Part of a small language model's weights.
Size: width 768, 12 heads of 64 (4 for keys and values), vocabulary 48838.
Architecture: RMSNorm before each block, rotary positions, untied embeddings, normalized queries and keys.
Training: a variant of Muon for these matrices, 804M tokens.
Each number is 50 + 12 x the weight over its row's rms, rounded and kept within 0 to 99. Layers, rows and columns count from 0. The size before them is the row's rms in percent of the matrix's.

# layer 4 MLP down, 768x2048, rms 3.53e+04, rows 25-79, columns 128-255
100:30 38 45 41 46 46 23 71 33 62 42 60 61 43 50 43 67 55 43 43 71 59 59 58 67 61 53 42 38 73 48 63 41 65 61 52 55 53 45 31 67 52 51 47 36 67 38 56 51 54 62 59 55 76 49 44 48 47 42 50 50 59 44 52 49 58 56 48 59 40 52 34 40 63 45 31 55 67 44 27 54 56 53 49 51 55 31 61 44 27 60 55 31 67 44 60 53 54 72 32 45 67 47 55 45 47 40 33 64 51 52 56 61 65 45 51 52 60 49 62 54 61 46 70 61 31 68 59
099:24 59 53 49 61 52 55 29 33 66 53 50 44 58 52 47 55 54 56 47 36 52 57 44 41 45 33 32 36 54 47 52 52 56 45 65 48 59 47 40 54 40 62 55 42 48 43 47 59 69 46 42 43 64 39 52 34 48 51 35 60 50 54 54 45 45 46 36 34 62 17 54 26 43 41 44 65 79 39 54 56 61 39 65 70 45 40 54 46 40 61 60 58 48 39 51 57 48 41 58 66 35 68 65 48 45 42 51 53 39 49 62 36 67 49 43 52 40 76 62 29 52 68 60 80 39 22 55
097:73 50 53 63 46 56 64 57 58 38 35 49 55 36 73 66 48 42 32 74 80 50 64 45 36 48 59 58 88 58 56 04 36 67 41 53 52 37 58 55 54 39 47 37 38 53 57 53 62 75 40 30 62 72 55 43 50 68 46 50 52 39 45 57 71 57 11 38 66 63 63 35 53 53 67 38 59 61 37 48 43 62 61 37 45 35 64 29 54 33 45 39 46 33 62 09 65 62 46 59 55 64 51 25 51 26 63 45 30 65 53 27 64 72 40 39 63 50 73 44 41 42 41 35 56 44 59 49
097:50 30 58 50 44 48 50 62 40 51 48 54 50 48 43 47 32 54 49 47 42 61 49 44 44 55 45 46 45 40 48 62 43 51 54 46 44 59 41 32 49 41 34 52 49 35 43 57 52 47 50 64 42 44 59 56 66 57 61 65 29 42 63 41 61 55 59 44 69 34 38 43 47 61 65 53 46 46 64 70 58 32 50 61 65 60 57 60 38 28 46 42 68 50 43 37 43 60 57 81 65 39 71 56 53 29 38 42 39 51 55 37 50 23 53 61 27 44 56 35 53 77 68 68 43 41 47 28
102:25 41 56 41 28 36 37 49 43 46 69 66 73 62 51 54 52 60 69 31 60 43 36 65 51 56 43 42 39 44 40 54 65 43 26 62 41 53 55 39 49 59 38 35 49 45 68 52 65 59 49 44 61 45 42 70 68 71 64 52 60 51 46 42 36 47 58 42 35 52 68 44 45 39 33 37 30 59 59 30 48 67 59 40 43 56 56 45 40 42 66 42 59 46 42 77 77 39 52 46 47 41 47 27 47 76 43 63 79 69 50 64 46 55 37 65 39 62 36 49 53 37 24 55 55 58 49 31
100:29 55 44 47 38 72 63 76 51 59 55 46 56 30 37 73 30 56 63 59 66 57 49 58 61 52 44 53 52 51 35 36 61 53 78 54 59 43 46 60 49 48 69 46 52 64 45 62 48 40 52 41 66 54 58 40 45 59 60 49 62 59 65 48 77 46 52 52 54 59 46 61 70 62 71 67 66 42 40 72 60 65 47 54 46 38 55 21 45 20 47 47 54 46 61 42 69 62 53 58 62 45 50 62 36 39 57 45 45 38 50 54 68 74 64 39 75 45 38 44 32 47 51 29 34 51 68 72
098:67 46 46 35 64 22 54 66 44 60 62 45 69 69 67 52 49 39 58 27 68 47 53 46 38 52 71 53 39 22 64 54 67 55 45 68 43 31 68 51 49 68 49 55 38 49 50 48 50 42 60 80 39 42 62 55 66 42 44 60 52 82 60 56 50 75 54 40 36 52 62 36 53 28 29 54 41 53 46 56 34 48 59 73 65 35 37 61 45 66 64 59 57 44 47 28 61 40 49 69 40 64 58 51 67 62 39 39 53 41 50 35 56 61 48 43 67 57 38 71 62 51 56 60 61 63 22 68
098:40 56 50 62 45 62 52 31 53 24 48 48 44 63 28 34 56 51 48 44 62 47 78 71 25 46 34 50 60 56 31 66 62 37 63 48 30 53 69 73 55 69 54 26 52 54 65 45 55 47 64 38 62 43 36 49 32 42 42 53 45 76 42 56 37 69 56 50 73 60 59 45 58 45 63 34 50 51 39 33 57 44 35 41 46 68 62 43 32 60 32 60 60 45 55 60 57 54 43 43 68 43 77 47 60 45 67 59 54 48 51 49 42 78 58 62 42 59 53 67 51 15 74 30 37 46 55 50
098:23 61 43 61 59 52 62 54 40 29 33 49 69 40 44 44 42 33 66 51 50 18 59 70 60 69 50 72 49 55 36 47 60 51 44 19 51 46 44 48 83 53 64 52 62 47 70 51 52 36 49 57 41 42 55 39 67 52 30 40 44 64 53 32 57 27 46 72 48 59 63 51 53 62 52 28 35 51 35 47 50 61 54 44 48 73 44 15 58 38 54 48 69 70 67 35 63 21 51 38 51 70 63 42 60 36 51 47 46 46 53 67 41 43 31 52 45 53 50 49 52 60 38 28 55 71 74 65
104:39 31 49 62 28 46 55 32 63 41 35 41 60 45 38 63 44 66 42 25 40 50 63 31 52 95 47 36 50 41 72 55 45 78 49 59 43 51 38 49 48 21 63 76 47 65 61 60 35 51 73 34 50 40 59 39 31 53 51 39 30 49 30 52 48 57 41 47 49 81 61 60 72 38 51 59 56 58 33 41 48 36 43 59 45 43 39 49 47 39 62 65 32 42 36 40 50 61 58 55 57 54 56 44 43 32 53 48 38 54 43 44 31 58 44 67 24 60 43 70 67 27 49 55 65 52 44 45
100:50 54 65 30 44 63 35 66 53 55 54 36 69 36 51 55 58 77 82 53 51 65 39 35 63 56 55 36 32 61 73 54 56 38 37 58 45 40 60 44 47 56 60 52 50 53 52 43 50 64 44 48 48 55 55 35 70 40 38 38 60 42 64 52 55 44 48 43 66 37 41 57 41 44 47 46 50 52 56 24 48 49 47 60 46 47 43 41 60 50 59 46 51 51 60 32 59 33 89 59 45 62 60 47 38 48 47 36 49 50 47 44 46 72 51 54 45 53 69 59 61 37 51 34 42 78 47 45
100:45 37 40 54 58 43 36 46 58 59 63 44 36 75 67 61 52 45 41 46 35 69 33 60 64 59 34 66 42 72 37 61 40 36 38 54 59 32 37 59 59 61 47 44 48 62 39 52 34 65 48 58 52 30 64 30 37 50 65 30 36 50 39 44 34 64 54 72 35 40 29 39 53 52 76 42 40 66 51 60 42 38 44 32 73 60 44 57 48 48 44 57 40 51 42 46 35 46 58 26 43 65 42 54 48 52 37 40 52 31 56 38 58 53 39 42 66 40 42 28 26 28 40 61 71 44 40 65
100:32 58 39 46 68 37 60 51 39 52 51 47 78 65 29 61 59 47 59 77 41 50 29 56 51 40 56 42 23 43 57 45 36 46 39 52 47 55 65 44 48 36 78 47 43 52 52 74 49 58 40 65 45 49 53 66 57 48 48 26 75 50 59 47 28 53 48 61 66 64 34 23 59 55 61 47 48 39 64 56 40 41 62 52 61 38 59 68 41 41 66 61 66 48 56 27 60 59 62 42 46 60 55 69 60 55 67 40 58 55 44 42 51 76 30 35 53 35 71 54 68 52 38 38 74 47 32 43
099:68 48 63 65 48 54 41 63 41 24 37 45 56 66 68 55 51 40 50 56 54 55 64 35 55 60 79 64 53 44 46 52 47 44 73 37 47 63 48 52 74 72 46 43 57 49 50 20 16 67 47 81 59 64 42 71 44 46 41 62 73 51 36 58 80 39 47 45 52 52 35 30 42 41 49 67 56 44 52 47 54 46 21 36 53 42 65 72 56 49 43 52 53 48 47 68 49 27 46 71 56 35 35 66 48 46 46 50 53 46 61 73 32 57 59 39 50 48 32 32 65 50 54 59 47 46 62 49
099:61 54 55 16 73 47 59 67 37 51 57 62 40 47 46 57 16 63 51 69 29 60 71 28 68 45 33 45 51 58 39 47 60 54 40 53 48 58 75 59 55 69 44 56 64 41 48 41 47 54 70 35 31 64 56 43 57 54 63 38 48 37 51 53 54 38 70 37 38 51 52 52 40 55 58 56 52 33 56 35 54 51 62 58 40 52 63 54 49 64 53 29 62 57 68 54 60 42 43 47 45 36 23 53 64 53 56 55 42 47 36 52 64 35 46 53 36 20 35 50 57 69 72 50 50 50 65 46
101:50 64 39 51 44 61 53 45 61 52 51 50 40 33 20 82 62 40 46 52 54 52 42 72 59 35 56 57 59 27 63 38 73 46 56 49 52 62 56 54 61 70 59 64 46 39 59 80 49 47 53 71 27 48 48 53 44 39 56 53 22 42 61 50 61 55 58 28 55 73 50 64 52 28 56 73 42 61 33 49 44 45 45 64 54 38 37 61 48 64 56 64 49 32 45 66 57 58 39 51 59 61 51 52 54 64 42 55 76 50 43 59 90 64 41 59 36 48 42 51 62 63 93 61 57 34 62 48
101:49 56 71 41 38 36 58 44 62 56 35 62 44 27 53 50 61 48 56 44 39 58 36 56 71 54 47 57 40 61 70 55 46 44 48 54 91 62 52 52 34 55 51 39 30 46 46 39 56 67 62 51 39 61 75 71 56 57 50 61 37 36 51 74 42 56 56 59 41 70 59 32 37 35 51 46 49 69 54 52 46 55 59 58 31 38 41 59 41 34 62 33 48 34 51 55 62 47 54 45 56 62 43 52 40 56 50 62 52 46 49 59 35 39 43 66 54 43 58 58 48 44 46 42 53 32 61 35
102:57 63 54 51 54 67 39 41 55 49 44 57 60 51 50 62 44 66 44 46 45 59 27 22 37 50 62 51 55 44 66 77 36 57 53 58 68 45 67 27 54 42 36 50 43 49 62 46 63 48 51 50 71 56 55 67 64 60 56 63 32 47 50 51 40 66 41 52 50 58 55 38 48 45 51 54 50 52 51 47 56 31 47 35 91 63 51 59 36 55 60 84 75 33 54 58 54 39 50 49 61 58 58 55 48 48 55 52 47 60 35 47 66 59 53 43 52 56 36 47 59 58 77 48 56 27 38 63
101:64 52 52 58 31 63 45 32 55 29 43 74 51 44 51 51 72 56 40 69 33 55 58 53 39 62 59 45 39 55 31 61 46 79 59 50 48 43 80 32 45 51 07 68 57 62 76 79 61 60 51 56 44 33 30 53 44 46 64 48 17 55 58 60 29 57 28 76 51 58 57 42 59 42 56 34 27 63 54 55 51 47 43 34 56 39 45 60 34 54 59 63 41 58 36 42 67 36 52 40 42 41 45 51 22 45 59 51 59 50 35 41 51 54 47 58 66 50 46 54 50 49 28 51 63 73 68 35
102:56 39 60 71 44 51 50 52 39 50 61 30 27 60 52 56 59 41 35 62 61 58 61 55 40 66 57 43 55 64 35 47 32 62 64 60 46 35 32 59 46 46 71 49 59 60 50 42 62 67 58 24 51 21 32 55 59 69 53 40 61 57 66 50 52 33 47 35 38 48 46 50 61 55 48 61 40 43 71 54 50 35 43 51 46 39 65 56 44 57 53 50 42 54 66 58 48 73 33 59 36 38 53 55 50 54 39 39 51 36 56 60 59 25 30 44 26 51 45 43 51 35 17 56 49 45 56 40
101:35 66 79 52 56 51 43 60 48 54 46 42 66 66 56 48 72 34 66 45 50 58 69 20 47 34 31 38 42 53 31 51 39 38 55 58 29 66 65 24 37 64 34 62 41 30 59 71 60 47 45 36 45 40 25 55 55 52 64 40 49 39 61 53 62 69 73 54 57 48 43 28 32 61 32 60 40 41 39 49 66 69 67 39 63 49 36 54 45 48 56 77 64 73 39 36 81 38 40 57 80 42 42 52 61 56 17 61 60 24 62 51 46 52 30 61 43 54 42 45 41 52 47 47 63 51 48 41
099:37 56 61 34 26 50 42 53 64 38 40 35 69 61 48 59 53 57 42 49 49 57 56 37 70 78 42 66 47 61 54 42 62 54 75 51 43 55 61 31 62 53 49 56 65 39 45 49 49 50 25 64 27 61 49 46 63 49 50 43 36 42 47 46 43 41 56 72 42 59 56 56 49 36 27 27 53 54 42 44 54 37 27 48 59 36 55 38 41 59 58 59 52 39 40 23 59 54 57 45 56 58 56 38 55 60 44 41 48 44 60 32 57 55 44 43 37 52 45 50 48 73 42 59 55 49 51 30
100:39 57 39 70 55 30 62 58 46 68 33 55 47 39 47 36 52 57 63 59 45 44 50 62 40 54 35 47 67 31 41 46 36 73 62 37 42 59 41 32 50 47 59 63 35 62 55 33 31 58 38 57 47 57 53 87 50 58 64 44 48 64 64 77 41 65 46 46 49 37 59 48 42 70 57 67 38 48 45 79 61 47 42 60 51 33 44 77 47 42 39 59 47 60 59 42 59 71 41 56 62 44 49 51 61 40 47 65 65 40 57 57 15 40 42 80 55 55 43 47 30 48 31 38 47 44 46 68
102:42 76 60 42 51 60 70 42 49 52 48 31 64 46 61 46 58 41 59 42 43 31 51 64 46 55 56 62 62 73 41 55 26 68 49 69 45 38 42 47 49 31 58 49 61 41 49 28 42 49 40 44 51 52 45 44 49 45 53 70 54 53 75 46 50 61 36 47 46 41 54 63 61 68 54 60 68 20 65 56 60 42 59 35 41 53 60 34 61 61 61 57 52 56 51 48 44 53 52 58 55 30 44 61 46 55 67 54 54 43 55 55 44 40 55 47 46 55 60 64 64 43 38 72 35 71 39 78
097:53 49 62 48 50 49 45 37 47 50 38 60 26 42 32 55 63 52 61 60 34 38 42 20 49 36 54 36 54 58 38 40 48 39 76 47 41 43 49 47 42 64 63 49 76 65 41 41 40 45 49 59 60 56 55 52 53 47 32 39 34 49 48 48 10 63 48 38 66 62 52 47 80 62 54 47 64 37 51 57 42 41 42 43 55 39 56 62 58 76 60 21 58 35 66 39 57 38 22 58 41 31 52 34 56 60 59 51 62 45 43 50 51 51 61 46 44 59 56 49 45 57 34 49 68 43 36 57
096:58 61 43 37 25 50 58 67 53 51 63 48 49 42 52 59 14 38 49 45 66 55 60 74 73 38 42 38 62 32 59 72 33 52 38 39 38 58 37 65 46 66 53 51 59 61 56 41 59 46 45 64 40 47 55 60 52 69 49 51 65 40 50 33 56 43 47 32 38 62 58 64 64 45 44 52 28 38 49 47 45 58 60 53 51 53 50 53 59 44 55 37 53 36 52 16 53 50 56 47 26 82 59 40 57 44 65 58 48 48 45 44 60 61 64 49 48 31 60 41 59 73 39 36 46 73 49 48
099:48 50 42 58 59 32 54 42 66 62 44 72 56 38 59 46 58 30 72 48 49 48 61 52 49 56 37 46 24 61 75 72 60 59 21 37 62 65 39 59 54 42 51 52 41 66 56 58 38 40 48 45 43 33 42 49 23 68 74 45 40 54 54 51 52 53 75 49 34 82 61 76 54 49 44 58 45 51 28 60 40 37 68 47 54 47 65 37 56 44 46 53 52 38 50 30 73 49 52 70 65 44 50 37 75 59 46 42 28 37 59 58 66 48 54 57 49 68 39 49 55 32 41 45 51 52 28 48
100:47 52 49 69 56 71 63 62 44 26 63 46 58 48 51 34 82 67 58 29 47 43 52 46 53 44 60 32 50 66 59 60 41 53 62 72 51 51 31 54 58 73 43 48 57 35 39 51 57 49 43 69 38 45 34 48 54 64 36 63 68 62 46 52 72 23 53 46 48 49 38 78 71 59 40 40 58 47 41 31 56 49 49 45 57 47 72 36 57 26 42 52 67 70 51 59 62 51 56 63 57 64 39 56 69 40 63 57 49 69 43 52 50 54 41 51 49 37 39 50 42 54 38 47 40 64 64 51
100:56 50 69 55 50 37 37 40 47 38 55 54 59 51 40 62 40 63 42 55 78 30 74 56 66 70 49 45 64 83 48 44 56 52 52 56 63 40 53 50 59 45 62 55 55 29 44 73 47 76 25 50 61 66 62 48 54 50 44 51 60 39 25 54 30 41 50 58 33 56 48 45 59 56 48 35 56 55 69 43 07 31 42 46 68 38 42 54 49 51 50 53 46 46 20 55 49 59 57 58 39 32 38 43 37 54 56 53 36 53 63 35 35 37 39 61 69 31 53 41 38 38 51 50 41 52 50 51
096:67 67 57 35 56 71 29 41 58 36 30 61 35 60 58 34 54 41 49 35 42 62 36 55 51 45 63 53 54 53 41 32 51 50 24 41 59 48 45 47 48 45 71 52 60 47 36 37 43 58 60 45 69 40 59 34 53 73 41 58 65 48 46 56 31 46 39 62 57 37 61 33 56 45 41 53 45 65 53 50 31 32 44 55 56 38 73 56 57 59 49 52 30 61 36 62 55 44 47 35 53 70 46 49 43 51 66 50 51 39 38 57 53 31 26 40 59 61 39 53 54 51 42 40 22 47 31 58
096:43 35 37 39 71 40 47 62 53 49 53 48 31 41 45 39 38 61 53 61 30 51 73 51 63 67 46 54 46 42 60 54 29 59 58 53 54 48 69 57 62 55 51 56 55 50 51 50 49 65 43 44 26 37 44 36 57 56 44 66 34 29 60 50 72 50 39 43 61 55 02 44 35 72 26 47 56 32 57 64 46 71 43 59 52 58 54 34 61 66 50 58 47 36 54 64 71 32 38 33 42 53 53 32 37 61 46 72 58 54 37 60 61 36 36 40 53 71 48 38 62 44 48 54 46 35 50 41
100:41 48 48 66 60 64 61 55 31 40 53 75 63 42 51 64 16 57 37 42 53 58 44 63 64 45 51 62 66 50 46 68 29 39 50 72 53 66 50 57 50 86 60 59 43 49 52 55 48 71 36 56 68 40 63 74 56 55 60 71 41 55 50 85 59 53 53 60 30 56 37 44 66 53 56 54 64 46 40 55 31 74 51 37 53 58 56 81 52 49 37 54 66 60 44 63 67 32 58 41 83 47 47 61 47 56 62 54 68 50 76 57 52 61 40 56 44 38 48 55 30 67 30 46 46 49 53 46
101:43 41 55 44 50 51 60 45 47 51 32 48 62 43 59 38 45 58 42 40 42 59 50 61 62 34 53 41 38 41 44 43 57 72 29 47 49 55 44 59 29 42 50 47 56 77 39 52 29 49 61 69 55 46 56 63 66 59 64 55 43 40 43 47 49 48 28 44 44 47 64 42 42 40 36 35 41 73 49 63 52 54 42 61 47 48 50 44 32 29 45 37 65 31 52 77 25 42 77 40 46 16 50 51 60 65 43 49 49 37 32 25 66 51 26 56 36 45 49 55 38 45 43 43 15 60 63 44
100:33 68 35 34 79 35 48 60 57 52 44 70 47 62 45 71 34 42 42 49 48 57 49 52 35 51 54 60 50 59 71 41 67 56 55 52 33 68 51 44 74 48 70 32 25 59 70 55 35 40 67 43 54 49 56 58 42 53 50 82 49 29 72 53 34 59 44 53 88 50 39 63 51 42 36 56 65 35 31 44 46 44 56 53 44 60 66 54 29 51 60 64 74 50 52 66 62 42 57 51 46 37 59 36 51 52 54 59 51 50 20 52 52 63 64 61 43 58 64 61 56 32 52 59 44 27 53 32
103:51 56 46 61 43 43 48 53 52 38 55 53 34 68 22 51 36 57 65 60 57 38 78 56 45 46 40 56 69 42 29 30 43 63 54 33 38 49 33 67 42 39 42 57 48 53 47 54 72 45 59 63 38 41 42 49 53 55 57 64 32 29 58 59 45 58 73 58 61 33 51 51 50 66 58 71 53 30 49 44 60 37 34 53 51 59 32 62 59 11 70 33 79 50 48 28 42 53 40 46 40 53 47 28 39 65 41 28 53 49 52 41 47 51 57 59 45 30 46 25 39 27 49 21 47 53 46 57
102:51 71 48 71 45 47 29 53 33 27 68 33 71 47 54 52 69 41 51 17 59 45 41 51 66 52 50 44 25 46 50 47 65 50 78 38 47 46 53 44 55 54 61 39 32 42 51 50 47 47 45 57 55 59 40 47 57 44 50 42 45 63 58 62 30 92 32 49 38 64 40 56 58 74 53 35 63 45 80 90 58 28 47 64 46 65 49 44 32 68 56 26 48 37 79 48 41 51 67 34 48 57 45 47 54 56 24 50 32 43 51 44 72 62 46 34 66 47 45 65 64 77 37 62 36 33 34 44
099:59 54 64 55 42 53 33 32 35 51 66 57 49 52 42 81 58 38 53 59 22 69 39 58 52 24 56 32 76 48 46 42 65 38 65 53 62 53 60 44 49 35 39 65 30 64 70 45 39 38 57 48 50 45 40 43 42 54 56 51 34 48 46 53 33 57 61 49 42 32 56 58 53 79 35 43 48 62 38 28 17 50 54 56 52 51 71 36 47 50 46 41 66 56 23 72 42 26 35 54 45 58 60 46 42 58 53 55 51 52 47 44 48 56 36 54 27 63 43 54 66 57 69 45 59 47 51 56
097:46 51 52 50 56 57 63 52 55 55 54 49 61 66 61 45 62 64 24 28 57 51 54 46 69 55 55 66 46 48 56 72 25 58 40 53 68 50 31 49 55 56 58 58 30 49 37 37 38 45 57 63 59 53 44 45 73 52 31 32 32 56 70 53 45 62 66 40 49 39 59 38 44 68 55 52 45 44 42 31 50 37 49 43 49 44 76 51 63 42 34 57 48 31 37 57 39 56 48 53 57 48 33 38 66 54 47 47 48 43 40 51 55 50 33 72 60 77 35 58 50 33 48 49 52 67 39 47
098:63 56 56 53 39 61 55 32 53 57 47 69 34 65 42 54 58 51 71 47 46 51 57 54 46 62 46 69 34 55 33 46 37 41 31 43 35 38 38 50 50 19 47 48 39 57 40 37 44 51 35 64 48 40 34 54 46 42 71 36 54 52 52 48 50 50 55 66 66 40 34 50 59 50 50 44 63 25 53 51 33 57 54 70 44 49 64 54 66 36 71 65 46 41 51 38 50 53 53 47 47 41 46 40 67 39 48 57 65 67 48 27 42 57 57 38 59 39 46 67 42 52 41 56 60 51 65 62
100:54 60 27 54 41 40 31 53 44 56 60 45 63 51 34 31 60 39 46 59 53 56 80 49 32 50 45 42 49 60 62 49 53 40 48 44 63 44 54 57 28 45 53 40 55 55 46 49 41 40 50 62 45 46 42 65 65 38 43 48 52 47 80 62 35 53 35 51 42 25 54 36 60 45 75 43 37 36 65 44 44 46 31 55 48 47 71 48 27 54 79 49 59 44 51 38 48 39 78 50 54 79 43 57 47 64 53 43 46 48 64 53 39 57 52 64 69 50 60 36 64 46 42 15 50 60 29 44
101:55 57 37 53 41 46 53 40 41 36 56 52 50 57 61 57 49 38 49 65 58 41 39 46 74 37 61 50 41 47 61 45 46 39 56 34 71 40 44 27 61 30 70 42 50 39 80 54 47 61 49 47 53 28 58 57 56 54 48 54 37 55 63 37 59 51 41 71 57 57 55 51 54 46 45 45 66 46 63 51 76 68 58 42 41 64 63 53 28 45 79 37 58 66 70 42 33 62 40 51 54 68 46 62 67 71 59 65 61 38 71 66 38 34 42 51 45 40 44 45 72 42 59 43 55 51 42 34
099:64 51 40 44 54 28 53 53 47 45 48 48 46 62 34 63 33 59 39 53 39 53 63 46 33 44 37 53 48 56 60 33 49 39 61 39 57 51 52 47 45 52 57 38 40 35 64 56 58 53 50 47 41 46 43 37 59 47 53 42 57 45 55 36 54 40 31 49 36 55 28 63 55 52 47 38 52 56 63 60 78 52 65 55 30 37 54 46 65 45 37 34 61 49 46 55 53 60 36 27 37 73 57 42 75 56 35 50 53 31 60 50 79 45 41 60 67 41 49 57 42 44 43 69 44 62 49 49
103:60 47 62 48 48 23 66 55 44 48 39 42 58 76 40 44 31 48 49 48 54 58 44 50 45 48 63 59 38 61 52 39 52 34 67 58 44 73 43 43 61 51 55 26 34 40 42 39 66 60 41 57 59 45 42 49 56 51 59 64 48 56 24 56 66 43 38 41 53 44 51 45 58 55 63 34 39 52 59 70 39 52 54 41 66 70 63 80 66 51 38 62 65 46 38 52 30 36 40 47 45 72 45 54 49 27 34 63 53 66 56 56 60 51 66 49 66 42 49 47 65 35 50 42 50 59 47 54
099:49 66 60 52 62 62 53 57 30 25 37 57 50 54 56 53 44 22 43 51 62 64 60 46 39 62 57 39 58 52 51 45 64 44 63 51 46 48 49 47 59 40 55 57 64 46 45 44 39 56 50 39 77 52 54 40 67 58 35 69 49 27 66 40 36 34 62 52 52 58 27 49 23 72 50 28 62 61 38 45 43 41 54 47 55 29 37 44 65 56 56 48 52 37 29 43 41 23 56 50 43 60 58 51 47 23 61 45 50 49 47 53 58 54 58 33 51 30 60 42 68 49 39 59 52 28 48 48
095:38 39 29 29 31 58 71 37 52 60 51 28 51 49 56 57 73 47 41 58 40 49 69 55 53 57 60 38 61 66 39 62 68 60 47 47 22 39 69 33 59 45 65 59 45 54 58 50 38 54 49 49 32 47 56 40 40 52 67 45 55 56 37 52 44 59 56 55 63 67 51 53 63 66 58 42 34 48 50 67 50 57 42 58 38 28 61 56 18 34 50 49 43 32 40 43 71 49 59 42 72 35 37 71 39 69 72 63 21 45 41 51 39 60 56 61 40 54 58 70 64 47 29 41 47 59 57 48
101:74 50 58 48 46 56 35 55 57 32 74 64 27 67 49 47 41 43 50 56 57 51 81 43 37 45 19 77 54 38 54 41 74 55 61 43 50 57 48 56 58 44 44 53 39 60 53 58 57 62 66 50 41 55 55 42 51 46 57 53 53 60 41 59 43 38 42 62 32 59 44 43 46 60 64 51 67 34 66 31 54 51 42 58 56 55 55 47 54 36 52 67 56 68 61 51 50 65 58 30 43 39 57 48 76 64 61 41 34 67 35 51 65 50 63 62 57 74 54 40 39 62 41 44 40 29 58 76
098:54 54 69 64 62 18 36 39 40 40 33 30 53 35 52 66 63 39 38 49 31 10 46 38 61 44 63 58 56 54 52 39 55 44 70 36 43 66 54 30 56 43 43 38 60 69 69 44 56 69 41 55 38 44 57 61 53 75 59 48 32 61 52 46 49 61 57 39 79 49 60 31 31 77 46 60 44 59 47 48 51 70 29 28 58 37 54 78 46 26 58 49 28 49 48 52 46 58 34 54 47 45 61 40 54 53 53 44 48 57 64 45 32 60 49 82 42 43 37 33 59 46 66 31 40 50 75 51
101:40 34 56 45 28 41 30 21 55 46 79 48 57 46 34 22 67 40 55 36 78 30 41 28 26 52 58 31 44 69 45 61 51 47 62 77 39 45 52 43 42 52 47 47 62 31 47 49 61 45 66 59 62 40 25 49 52 54 42 47 49 67 57 71 46 50 31 48 64 50 36 31 25 34 47 59 34 82 49 51 39 54 56 58 39 47 30 58 49 58 46 47 44 57 62 52 51 33 62 60 44 40 64 31 57 40 54 64 48 44 49 53 51 50 47 52 46 56 55 49 34 55 80 41 30 38 47 47
102:44 69 43 54 49 49 69 51 55 23 34 37 26 45 80 52 54 44 40 61 58 33 37 41 24 90 57 25 45 37 51 59 27 54 58 56 28 40 42 55 44 51 57 38 48 63 51 42 47 58 56 43 24 34 42 39 46 55 70 40 42 56 41 47 66 57 45 35 69 59 41 50 47 43 51 57 76 29 48 39 43 42 57 35 69 36 70 49 48 51 56 47 52 43 66 62 58 58 63 17 44 69 72 53 79 53 57 60 47 29 39 49 44 54 64 56 60 50 37 48 55 65 53 47 56 31 42 58
097:42 44 38 56 52 31 52 43 54 51 45 35 68 46 43 61 70 56 47 38 53 44 62 61 56 49 57 41 44 56 50 59 46 33 45 26 57 37 48 59 34 60 54 44 47 63 46 56 40 49 52 41 45 62 39 61 66 53 40 60 52 72 51 46 56 60 38 43 35 39 42 33 66 44 60 42 58 25 50 55 63 61 55 58 45 57 34 50 43 41 30 45 33 39 44 55 25 57 39 42 37 51 62 44 56 58 37 46 39 46 48 60 51 47 40 55 62 59 37 55 52 48 60 60 46 36 52 26
101:47 42 56 42 44 42 41 37 71 76 63 52 42 48 56 43 32 43 52 41 48 55 26 79 55 51 43 48 41 28 47 65 46 50 52 48 33 33 42 60 60 54 61 19 43 33 58 39 50 31 67 79 75 50 57 52 46 55 59 34 64 65 51 27 38 56 47 63 31 66 70 71 46 42 79 61 56 43 55 48 44 46 58 40 59 48 44 57 68 59 33 58 25 58 44 64 30 56 52 57 71 61 38 77 60 36 20 36 57 60 36 55 54 60 54 48 51 48 46 58 46 19 49 37 39 31 51 52
098:64 50 52 33 51 51 53 73 40 54 37 49 46 46 51 63 59 30 63 35 46 42 61 28 56 57 39 72 49 48 73 70 69 56 73 39 45 54 58 74 62 30 55 49 31 41 57 47 51 61 53 40 42 63 59 35 60 48 58 68 55 45 63 48 68 55 47 62 25 65 29 42 56 55 58 54 34 38 43 66 69 54 59 38 44 48 36 52 53 45 45 45 59 44 42 57 67 59 52 48 65 59 56 45 52 51 51 42 39 50 35 61 60 59 62 59 59 30 39 36 75 38 71 31 50 34 69 74
102:46 68 45 49 37 34 37 52 66 42 52 48 36 72 55 50 61 53 35 57 43 35 69 50 42 66 42 48 64 48 50 28 48 77 54 68 41 55 64 55 59 75 45 54 36 47 54 51 48 49 33 39 40 52 42 29 62 58 51 53 51 71 31 43 69 68 48 43 49 88 52 50 60 38 65 34 49 36 39 67 42 49 37 55 51 58 54 56 30 32 54 64 49 49 43 45 52 76 61 67 41 50 46 58 65 59 50 47 64 39 51 37 54 43 37 59 57 42 51 45 46 54 36 39 32 59 35 47
103:68 46 74 70 47 39 35 56 41 56 48 29 44 43 67 32 38 34 46 42 36 50 64 56 54 60 56 36 66 48 72 46 49 52 58 56 69 67 40 41 37 48 54 63 55 61 54 47 47 56 64 46 58 54 43 51 54 62 44 51 25 42 47 41 36 49 40 45 40 45 30 60 53 50 50 55 33 47 56 55 39 71 38 68 56 56 46 35 47 48 67 36 44 49 48 49 49 53 38 39 58 47 40 54 53 60 53 47 61 67 63 40 39 45 66 42 51 77 43 53 55 54 52 50 74 41 61 36
097:48 48 46 38 57 53 60 40 78 64 43 64 62 58 61 49 75 27 61 59 57 32 43 56 36 41 56 15 30 68 51 46 60 36 44 61 48 49 48 73 59 38 62 56 32 46 46 50 49 36 77 49 67 49 51 43 43 55 26 53 48 33 55 69 53 59 62 49 60 44 64 30 35 56 56 54 65 57 68 39 65 54 51 53 32 40 58 62 54 46 63 69 38 44 41 54 42 33 51 59 42 65 65 33 49 70 46 37 40 47 58 52 32 32 46 42 35 39 39 57 46 64 30 41 55 39 64 38